Weights of a small GPT-style language model, trained from scratch on English Wikipedia: 14 layers.
Each number is 128 + 32 x the weight over its row's rms, rounded and kept within 0 to 255. Layers, rows and columns count from 0. Numbers have three digits each. The size before them is the row's rms in percent of the matrix's.

# layer 7 MLP down (transposed), 2240x448, rms 0.138, rows 1659-1754, columns 320-351
100:144142123122111185127094153117185184125117173110149072113109133150075129142105129117166107129133
102:133102142118061206113140070137168123088097127124141109170083176132141131175164148109176064150133
101:168120156144171099082074050160139139090057127124115113161119151184128080097134180126121169156086
104:143197153100143120101115098090123108129190132144082099157186087171137176120121129116122152185095
094:193127186113110145132144158099186090138164084133156154112096203113135082134126163002077133118108
103:140106090188137125152137088153139119096143124119163192133151109140166088132128200113126142153095
103:153075140167145098135067134164111139058161118156151142148117063134100141141075146140131149073113
095:177178147144117119141167114107188085085110173217077162135139126128143151132160123133115155159157
099:172118087161131061122136139125101106149146158141159171115136089172092146096102130164149139173105
100:129154177122166159078229141170154210120090125108120092118103123175147110153098125076094090105125
101:167171125120181104125119104061144142139136163114100117099108124132133078157085137111099112119138
098:095111188065137095120142157111192132135092087115149191114119133171102086083067093121155177119130
114:159123155122138147152160077140173142112144112115118134079098101111164068168169200176152139159103
099:094177129068134112139156095148151104117128200132127082131121123146127153135145111196112132141172
104:143158099207138141164130088113100105118129137066134081155122140134047119168145196129164187184100
108:188143119167112151157116129122152122174151097125116116129062104163086088157053209160087107162104
099:125115127128142146165156186152158127094133162106176156078130160134165115112164171152118106127173
099:116141139136100171113135128091080101148150171101139126080089109135103091112117090104162103163142
096:158149143214157148141115106071123113187118096143111191124141152151083160096116135117072115152069
099:120127139175153143103176091124171150144153097149106151120117108064069122121129161130112143153156
096:165123129109095194162128082185138030073117115139097099081126160127126174127120185140103153146136
096:129089136081135133089121124058155135124165102073157065112141117108166102107182091103080071153152
100:150079072094115132110154135126093137039087112110069188158092112151129078180137159102172121141119
098:069106161159106108124172157128202088162108098143161056114186139074107141083134103125094141113100
094:131144160117101099091112126169147116085141216113159134134109136077123112147133131180137122099122
098:114195160098105122116155084116140120129112165092161131095177107128162160102131166143135149164122
099:113124136119129129163085131148105126143077093140174145185162074194093112073110106155075108166123
097:120171140129168142076070123145156102130227080134169129161122186132127072144123168138108167097126
096:153107139173080122124102099151139120123169090123121143152103089115205115097171074135149133113153
102:151148189172113103196145121099168122130204060138146072105126162109086101127154132189115166171148
088:142127114079131115119132209115139145134142117139099105100105171153136124161149166116087119115115
096:134071098127142038144109156066140141183100078129145122164144121137134120064154083127089137132129
098:100114139151075125122159109122134167112159163119142140103156116081174110139052116131149099093127
090:088140122109094139064113123106118176178130067130126144107140151207101109165111205103090117152141
106:059130124142157100156166136120135181103132204111108149145122081109205154059149171094120148145107
100:095120185158179134136105093124144164098137164086161100080151095096064164110086152104165095182166
093:090133123137159185167112122209137087160134198143099149119121137095094137151116157138113137111124
098:150123183118120141173120188165150069178118134098127138089103252124099105111140157123152114145111
101:100143083168091157107097099121135165105121127143097134103109152094104150149136171161141097132102
102:140137078070130119110140108111122075145072180128163124123179152111161099119091106104140076148112
104:137111172142074093128117077112161141107190137138073126184125090155113186127126147110126169129153
096:062116114170124082116140063186162134161077133120115122177140117096155101115179121156117156147188
104:092151133091152141129129154135097090153119196180137086095122111122123099122136115091162052167145
094:165145081141130149142146158125110101140107133165172086112119109098131162132119165121142106146115
096:064136152122148176143134111079117094104172100115113106115121126150143090105157130216130179142100
107:121153090093103136114097124050086114127123135095114117114125094093112110108191133145142115065108
103:181106137139127120193089157073156095155109136129162109057119144134159103086132054160144121089131
100:130086107128186151111170097120206160131136145066165160157111154156128119122119096080155140140135
096:068114157147135102205178163154165177155095116081135095055077119081146130118094130154146118133140
105:107169133142152131124149186086174150143136202112116161176124200168096084114093110055168118143066
095:146143117109084135148111102076120151146128122136121143166104107107108149131079163152153185116060
109:087060140119115133169140142092073134108118163148122074139109132106149103122105083156155128122120
107:143100084081144129138079136130156143060094200162106163167092184120124117159108129094103142180110
105:137133083095125195139170158135107183168148072102138082117092165074128082136214127096128149109143
101:135148118163183185084176152110124117132143174097122105120129129144124093134147093110106157043137
111:109154157120151115175134176063090127141102116101151115104042180131087201078125131094154115159158
095:186153098091143182161183224096115099098174150114142171113133156064147163135159114178148094117072
102:165137153086097117121066065155123100135200111064095156125147079125153105123078071166138095124243
103:157096118098075140172153063119142147081138171176067120094136117163102109146163121082093136141145
102:138097113136144120113089149100139135152126104166121132116157115112192163125125124143115106124117
092:138102088120124116077075126129079164147084106122132169116141179183164137138133105096128114070159
103:088113143133186087091093146145162163126145172116078081106077121154114144128116116126124191168148
094:132115176140110094103054118129084169154100148127174085100086098135184126121110123126141172089112
097:137067161115069131130129193080075101106199112155095075145180156123103168172193080167091088110169
101:126125142112056141130114112161113125144136131128132163144095131142120153064065176113115062148128
102:079193151145087125139145134118106156095134187104139167157133162178069104114123119114078152123193
109:095136085085103167092108152090174101127147100168104114091122157117137129105182115134179133156149
094:124129150149110166095126146142070109143126171113083126153134186096136138160139129117125134112107
099:087086102078082113171114113081147165158154136151149127113176154153135133067101049109109106096129
120:127151114083080100160147078114175107148039154106127125145134109120119139116154194141147100089121
099:124202110111168140159147102081101104137120116113126147124159117147104126118176157193086077083111
100:167104106120151158148097186118159132123096147144129107137117190100086114116120078145156135093130
099:132117187143070088095112149107135144152103142163203135120132102138101112120103151115110138138121
094:161122160102150105074111140112075082131165173133111172096116099133144080160135142095135081156109
095:125140098076133175087171081206152138133103168137113105092123095105119151114165039110123134115119
098:112117086093161166100119097138135212182141169150138137125168134168127107128112122159159138176126
093:100176134077079150153085134149107142132180126099158115099151082110080128145151098072147168136147
108:123093067086167097141129123090145111087137143130125128113146149200111121123159192148100179118172
095:066212199133093157160124165094097150180115166110139201134117190144119205116163094103108097082119
092:178116095021150112151172141175113143173098182103137074130095090092122220085139133136089171136093
096:145150089163129148113095142051117132129164132117120160135101109134117113123129125116112092130158
094:168148136139144102051177163105170146105091152120125149093099133150104079124162163149158139181136
103:126115130213096115166122158133119107128128090141108137074163139162106135196132095125125076174103
101:144137129200175125084101135118189101137073122148100140150149171091131099071119158081137163128138
101:159178101126125111119178135129139094123148191119158118111146181104087054080102153092167128154197
095:172135141138134094157124136125159086096172124111147108087118158166116180159174102121144148111159
099:129157120147135133160148170109177098144130157133116108139142110089112211106107106103151171082121
101:099135121153148103061144155117105143099070144138122170098140137121130122146138147096137086119068
098:155126210177071134085153145178124092137142100140184165112175081122174160155145134128085205124111
101:111126101134084106089140134150123075064089081102129120133083135133192138120092122120137158140044
103:124106137195123076140130091162143176104097149140111168214142169157121140122125138178196099154080
104:062099105130184116149171126123153115141126134128128119152182173120168090070147160137107123065127
104:119072167104091128063146142131111170164127077075118146112100091155113119192142128096085142140114
099:182107181126098185090183124092157154117135140177134110095089114132160158101133110117102098131131
103:123102121083148153140138132111116094118130080092120150152117136148092142163158178068123136111121
111:142121131103197126111125132179194080107130075189106142128182101157156153129069164123085115136141
# layer 7 MLP up, 2240x448, rms 0.187, rows 1660-1755, columns 320-351
105:155166161175166133108118113072170081106103139162171150091171145117167142154111092108146158071133
100:178092136076115109105137132166062096189130128135150082153024153096119134200162135089123099105090
102:129135111093072075118154163084100077073148114143173196107194109124176084082149122166148129142211
097:120125088145151123126108167119162142171149121103151141094112108144089121107106137153200116128140
097:100123120098133145038122127123125149163120135134129161107165123110158130134188118190134093096176
102:110165096197109126152136107094106138171178126159106126157129171104085140068074120157140134104118
092:141147106108107127130151116134072121114108157142117130107198133120165057149105153151188089103121
099:091135142088125108080164161093106143149139113164077090097217181102105119073105121089121152081156
102:135131104051100084114079149133143124135114154164147142156132157073110129097124169114159143163118
099:166149146133184155109132186145072108103193155124066159111145162180107147129089143132123080147111
098:047151097135089078116142192150150136148157138147131107120147150082105172162102152099125101148201
099:095152108184109111127107153085080122123123121138132117180188189117115136118108078117116147117152
098:187120116105168146091157125085178119086124091112154105107152091073135161129146157078106162143151
104:200119066192135112107102197093149144134124083132102138113111158128136118129144094126092166061159
101:145065089150136089198045119144083154138108101129155125145136144135153116173106150188121107091132
101:165114169116123128168128129085108137146161126061089091101124135059131122170117137064143130150154
094:123197129108181096134110141091092190119149156121133139098133143098108174143139076173074104149183
099:157114126113049109105095106149142145098112118163113083124113148140183105108189139182114154062171
099:180164088126118144128098123156119103121112151150144060057127116139131126198103174103176102098136
097:138104105121123123130143213113123082200135149193172134183137102113094149135088197227127138151110
099:106135151107160107124175146177122132102142109150155125129158111090129087123159099132107095127102
097:101108109115102157116167097139119161123168151152167098152206109154142128151088108107194088188090
100:127137141126057150129144175088072139195099137165152115085104168117073105113090140094072138126193
101:098172145110182143127138125138127159127151096104193071139116085154075138072166204168137135106172
100:090155116142105079121100129112071214140144100138156127138130103166105136141124176158132067173191
104:159135072112120107142144154175100117076131131122133093153145116106120142147121132133096148091166
099:141149081118146168126081175132141155111131069078128101160127168108126130119111097119123168151157
097:182166148080104139135111140182159094201102111182137105142147086083158160158129175139131166154083
103:062149178144123123137079142143063155166132123155131123092212115069115117059135077114163108129133
097:185158092070110133184078175107108137100145102089085057178123113155096150098102092114124169103100
096:135099161157150086142069167157129112093089110107129129097177140152159178151170137080107160108117
098:129113147121201154080154112158150143162128091148112096133171109149107104131080136208167102091141
094:150100071143142105155164145122153034105102152115116127100163125121110077114147126152126067148132
104:105135128142110140086135111180118178073141104141112102115172102072172173146103117131092152115127
101:139126138109098189085202111180079125119113186152190131063177109077142121093124153164123184151132
098:187075114141152089053095131095101071116141140172180102127156105136153109162100053182147135122157
098:125125140157063174166111143051169150156134131133154099130108109119180143168182159162158142118170
098:161148141116144149062146108101126064151128183142099134013206120157171090148101116132091140111129
096:121151103109206123075139132132068123191072107087173074110126075112169110144111096104144048142120
104:139102150132110099113094082114139153125096121191147132129117102176191057104105139145145100132117
093:114134135127213085142177157105131099099169102101122121110084193106130023109123107142125149156105
103:114178153145147158156104125118144162089117166132134157105089133091157110111092142160130148148158
095:135158156170069138107128142037145112123165067121112182139115126153162059124140132100122154052112
100:171089137096147126145081022130128140114199083121175097122150145075130041138143103158083128123147
100:168175150102131135080175080136124116133127114111151134102122146076076127161176154156143169079059
101:089101167118106114125076159152148152128141088181136122120153098121182158081087158110108115060119
101:166081129127119116142072201112111095160099158142154142130120126110081096147109109184141127131136
099:103169157111106086110135112112106074090103125142107138184053131132204092126163150137089128166123
106:122090149186084099112169093123153126169174106128149130130126146177175139182109098143130154092177
095:171136107130118113138161155188147094154132181190196163133136089103132162077106075158157101112193
106:051144113165079100138135210115069169141193106135133161121140131142146082072129121150152163114207
103:154154110102146105091126161149158158112142133147131129112120110161086103108134101105161135101113
101:088102151113133134105114165121149144105112088117081079080199139100065141127147111182094061175140
103:081135157130117089095123157097133124170084110101145085117164159118111099162135090110168119113113
108:128120173164113135131162149127103137167195125109116145114142096110100179119095166132116138121116
098:113151137154093094114124125193184089128121086134142101133104112142149106185117113105112188126105
097:096111139111108103172149089129124134112155097166089078097232137111154163108145155124129096166111
102:171169148126136156191132089060151152131145168141103153077094116151079123169115098090067106154161
101:126122090127152123177116079064132086149148105140151187142156124137146179146099129104160096145128
096:143123097141119111161127181119108139106101132131178112113096138149136093107110104099143111143134
102:172170038106115162098166087120076131148127102130107055085132107096153111178105158057099142129157
094:168117098129098139169160125105159113114080099153110102155161152160135131129172129217142118134180
096:123110047118183084107090069177193114111109151191135183156105098114173111171124116148134053115091
101:114174105120127132136177098092108162156101113184116140162163135073174147082121196131150170211101
104:101148077143094163146082128145139161076160142172078160099148077112069142107113136111175147165136
101:128078137147167130156157111149096169099138141129147086094148115140107114168079148152142131168128
092:116117149103162131156161159153142114125119093138118210110109111188165149126167126137158095082150
100:140173139130066069096190128148145134077076147126111107079088152104138156079195114120173160099167
115:127103145139133135061145101175168100166154120175091106132115107108130147071149167155128138138141
096:075115067127107110146075149143112124121162174157142172123098130141075153178150113098045185127070
104:173219094184073145172135116131088099121078079096130130109174157150068171131088119150094094133151
101:139146125153125155142062119145122100148125139130161106054106131123109146100049137101110125102100
096:127157164100124153133104120122142189097091060147098075135176113093166145169141151131121095126147
099:102062116096117139083116066152073156112086096103067109114137117217111131164149178103156131093144
100:182149155065165102148120126132090154124155137126120111111111115150096123130147092117140105145148
098:129075205134105104122193101155128123151102142151094141076103162120108139126150175089150121074087
102:135185088112181111115165147112128111120137171143121135192078111113110169133124102121143109149139
097:154112144173076112131136108140108152067125090119117141146123195093150096168169096123111143165050
095:127141133167093126113080146101073103121141156085131154131090110125070126176094120144168156112181
094:113129105100187136125162072130214105126159160151137125135167140138117150165157128164136103135133
099:111126141109192174140125081107099139122121071163094135128171127110109128123124158148094164053130
104:112179143111132089162149132152164097156149133090121149158128118133112119149151114035136123133141
102:178122171172124110121092157140166130117102138123123141071216098114094187117073160129111126139124
105:083152126116068103133102135132140043135150109121173097101157064104155082062146131056167075135134
099:127111084126161148152104166167102123085110092143221087053127118096125126110093127098122176044164
097:116131101172118152160115176177152144126169128117200125149125128110127120123200124114144108111069
101:124157154065191142117166123117088139144141162124149118090146117164146101167133180102132154136146
096:113071080174094115095088125094099152156148127132109143108183149105138123222152183142118107122184
097:165135113121135118076139090142110091151077090165118148087110085123095138129143102127159063107130
105:160115160122079130169100175161075060178168144106097114089158085169174168106133122126147196107188
104:121223143104113111121111127120106164108126078154089106091100137183120181128204133123162141111184
106:119165178102127117092147118164117119117163131162157124061138166128145152138113098116089159056110
101:145135055130155093106143127138110191153097136132084153157144161087134139168123098086124098118135
105:081098096085096080123140168167147119132121117136117094124157138133107113128121223177084119158160
106:117120173174121100094119108082167113119144091149060130152150153105123129101054122176163188111122
097:105159159156126174115133151092149107110155165116092143153110137122148170142144072109167165144140